Weights of a small transformer language model.
Architecture: rotary positions, normalized queries and keys.
Each number is 128 + 32 x the weight over the matrix's rms, rounded and kept within 0 to 255. Layers, rows and columns count from 0. Numbers have three digits each.

# layer 8 attention query, 384x384, rms 0.0693, rows 0-21, columns 320-383
143037000071171195200058142239133053101089153141222156141109129141079111122124121227085177131146146136198158159131134146178139112074142113069040022087228124195166064134148168032090150197000116
173117170079120096205109138105069071111107148140189075184055194075207128206209112204086088119147105122132064093079155147142159070146045130061096153144109178139071135138099089158168114098144118
077157095164101172047161124138192151115144087067084170121193024123094077142073167002167215050041183175086187162191174118105080178060152103170194130118138180072167110178149110076115159131120084
141107105163156104186079164171062116129162102092168132152110155123073167116150166143147125185208148111163116138123135063178137104160145108066123100117209058180168115134197164078087125147060146
083133114228094106076026124134138131086180092050088174080190094084101122146096207052157233138096166089135113123147094105121054173157145111055129203138147191100129027156211122139062113090135064
102104151095220122208145255172115135156065096137168104168069107175109185120125067222112122080148181189117100040182154144100115113091070123155152007094144121108131150166151134063134211181008130
130113129072136063156121135123091096141142095152173114148083168151152186138149084175124045160168074112119093172136164111097171077200108148116069119127097128153145140119098122140146090148139172
145131168115112088144134119107122115132120171153118161156120185120156104105137140133112098146098093094172105140091150118123196123116124197090152125151068095144143116123096111196127104137148106
172112135063161094139150175120076106131138106151162130129067151134133163172172112207126089122212060124133117158118146140150171126181073133115119098130146117131109130106101083154155108169108163
171166172081103085134156124115150133147120144102149151186086186105176116144173164131121099159094084136125107093164128148078160086135157208078145152151079117150136127100070106180101078140148115
137107163088156115103184170159106169127114077199122126084131223123115131115198106154111156135147126144124150111145136165088142088101109157192118133091139088140153137178120117093189130152114151
131086166193078090087148104106147122148158104174083154054073088115255186196166074148140064147153003098100111167101184129099112081182097114102144132111035040182096119085165150134131150035135167
204106146132171083126159193131123088111104074121138108126059136147146147133177058154140134156176119171129115104093150173136160145178128115131140129131168077150121156111093123150166090124150155
105124140185095090089080148133085129141144153088136148054103161067120130116166125109128076119181046047123067080130168111156137137118114108084159186143155144181111135117169107163076154096088116
127198092078158142160135185152167159147065154018120118194143129148061150055118151139148174088094197160127084126177170139120139156022167159111112060088153183085121092141128096129111174189127053
071102084116132129093141098132146151100120134133119138104112155178106103081110089127159124115161158154128120196123103180141151138142089143111138139152193141148128142142093133031187126150102119
180139166096158124090168126092167116108102077180105142148123152126154181084132074089170255076073140226184132119186167164066068133065112121135084138114130084083108153110125192056181133167148121
149123137168149078215161116134091118117119137159099104132125143120145140151188100089130090161131133140146090135054118073109192077171132090143144154147139090159165105069123104167103115124155145
112157159184113114117169120118136144125162113148146137079128127127146112155094136130090151112191107114110087131136085113150065115115116144166137096113058167105143137111133183121125144116154152
101122115144091118132151101101143102125131122164082124107174123072086169103118157099177185083130125188118114133117135109100143151122119134138100097123117128128187095103123122118126155176211075
196179134119111123121116120158129091096092120118130111080137131151092107110132066107103211079130119119117118112104131154142155156120121133094148126119178189086127126104138129144101142119100122
143166130128118142149093160156118137138122147152138097083125091119107146129129137154102130140189120089143096160146150156162113114125131095080184163180164150103150130095147176120144079183138079
# layer 8 attention key, 384x384, rms 0.0671, rows 0-20, columns 320-383
140156157135059247098124134138170139214160114050091151144142111122087117141051178119143173081081163153086069130166103118164102110077177047176114111086159130114196139097137207141079134106132131
169098148146190113101157100140200078110168133172114180076139137109219163103160117131118059189092104158134209104174165156098080196093120139109161077096113240192147142123118071079135127120078109
129126141083102151114168154118126124161144114084110113136163166095045037078034074127168238049155133117108039163143009105166115076122183103160128145165145087022148067121099119148065117050250138
113142099130096236162118123143161088206115171083143173056167108151110093176111118113113119095061174132082126089182128154117112150037134086122150111098116171089181104099085177126104162180147155
103119100156121162141170173157133121130099153112131145095187161125072094077091070086126143102116107105142109142166094142125121114120162120150149116110141124083135053164132130150087145104157146
084104161106103144144064100127113078184168154159143149118148119115203165193142163146071030147115110150109084137130173141078128187097118125137051160122134160173161104110156143088164131179094100
130107128143158084085123086129166110093082136165140110182122117161191163181207117187096076164099154135146163091125156144125127194161130123132102094157153122162091212101108096091176134134109105
085083128091134091128152066115151103104151128123173169040067138130198144181173089141101074186142132095075209117073107136142142102115085137107092147108160137145098082155143148111137128135052131
170110083122147101083113070149106114105019158132177108140094105133201128109201106188116065146121148203160184109118185162105163148135143143092079082143168154189128193120110142072196123181102092
108119115116133141142104073082077119090141169130152170144042170134167126112160073123158135139138141132099128091103142130090149166093154169105126111135136107135102072085094103148146136107096110
204153134118178165077141079123152156163112149096142123174063074155194141092170138150082127149131162145125103074158134129112123160148100104117125107129126116189115188126098162092169110095170094
130210056109116153117127137183084143155108138155104131147159115118081114145112097080112149110152182143175122142096129078183115130170125164144095137099186093115145108132111160133140108183117164
176139069110128118103148104131106104141072090110136130178107104146142093061166140141125135102186157171170125131143141142093130139139132169100134151129176125140113158149083171065202202117128104
086181164127082154095145180120096116197154141132101156155139069112090149153098133104126126081179104143069111184109164135140106142194104116093110096142132111089183076125073162127082146110129134
150092102163178104141152062110086110159185127130162117131113140121171072178124113114157074097122128116138179066054164151171191088101076108111154203169161101139179164164091122067119126110149103
173143115105155189111096130121148088124066103129153137124103123154111109120143137177134172086134135102128126057137152134140138086149147128117193086143138160115128134126108162059154157150100119
125113094084147146144139076107120101084114065210088095160086116140152161098173081160135124121133102127178144080163156162105110050095098131130103168068097132174126185114132098056158106141119191
057116041122178197129084120141160110116152085127118169136117170113147129192128123116132047113124133190125191161063110130147142155080089164101173139124133119156094170144095148078179200199102055
155199129140093133144091218157101149183172153109146125120170064121115088159105178117144148086113148092153096097138151124093103113143158116102105158161104098093138111112087148192075118080146164
161128095138198073138139121108099135080105121148150144110186142141186095129103097186114108118139119174162142192101085136111089098099101147112154169105121121143105191162159122091144133128139122
129140014111143179086103107120129103119142151165107135161153102124149059120134128159151122155130153097133094109168122172114200125138129137149164068102150107125138069117090112098153151145125066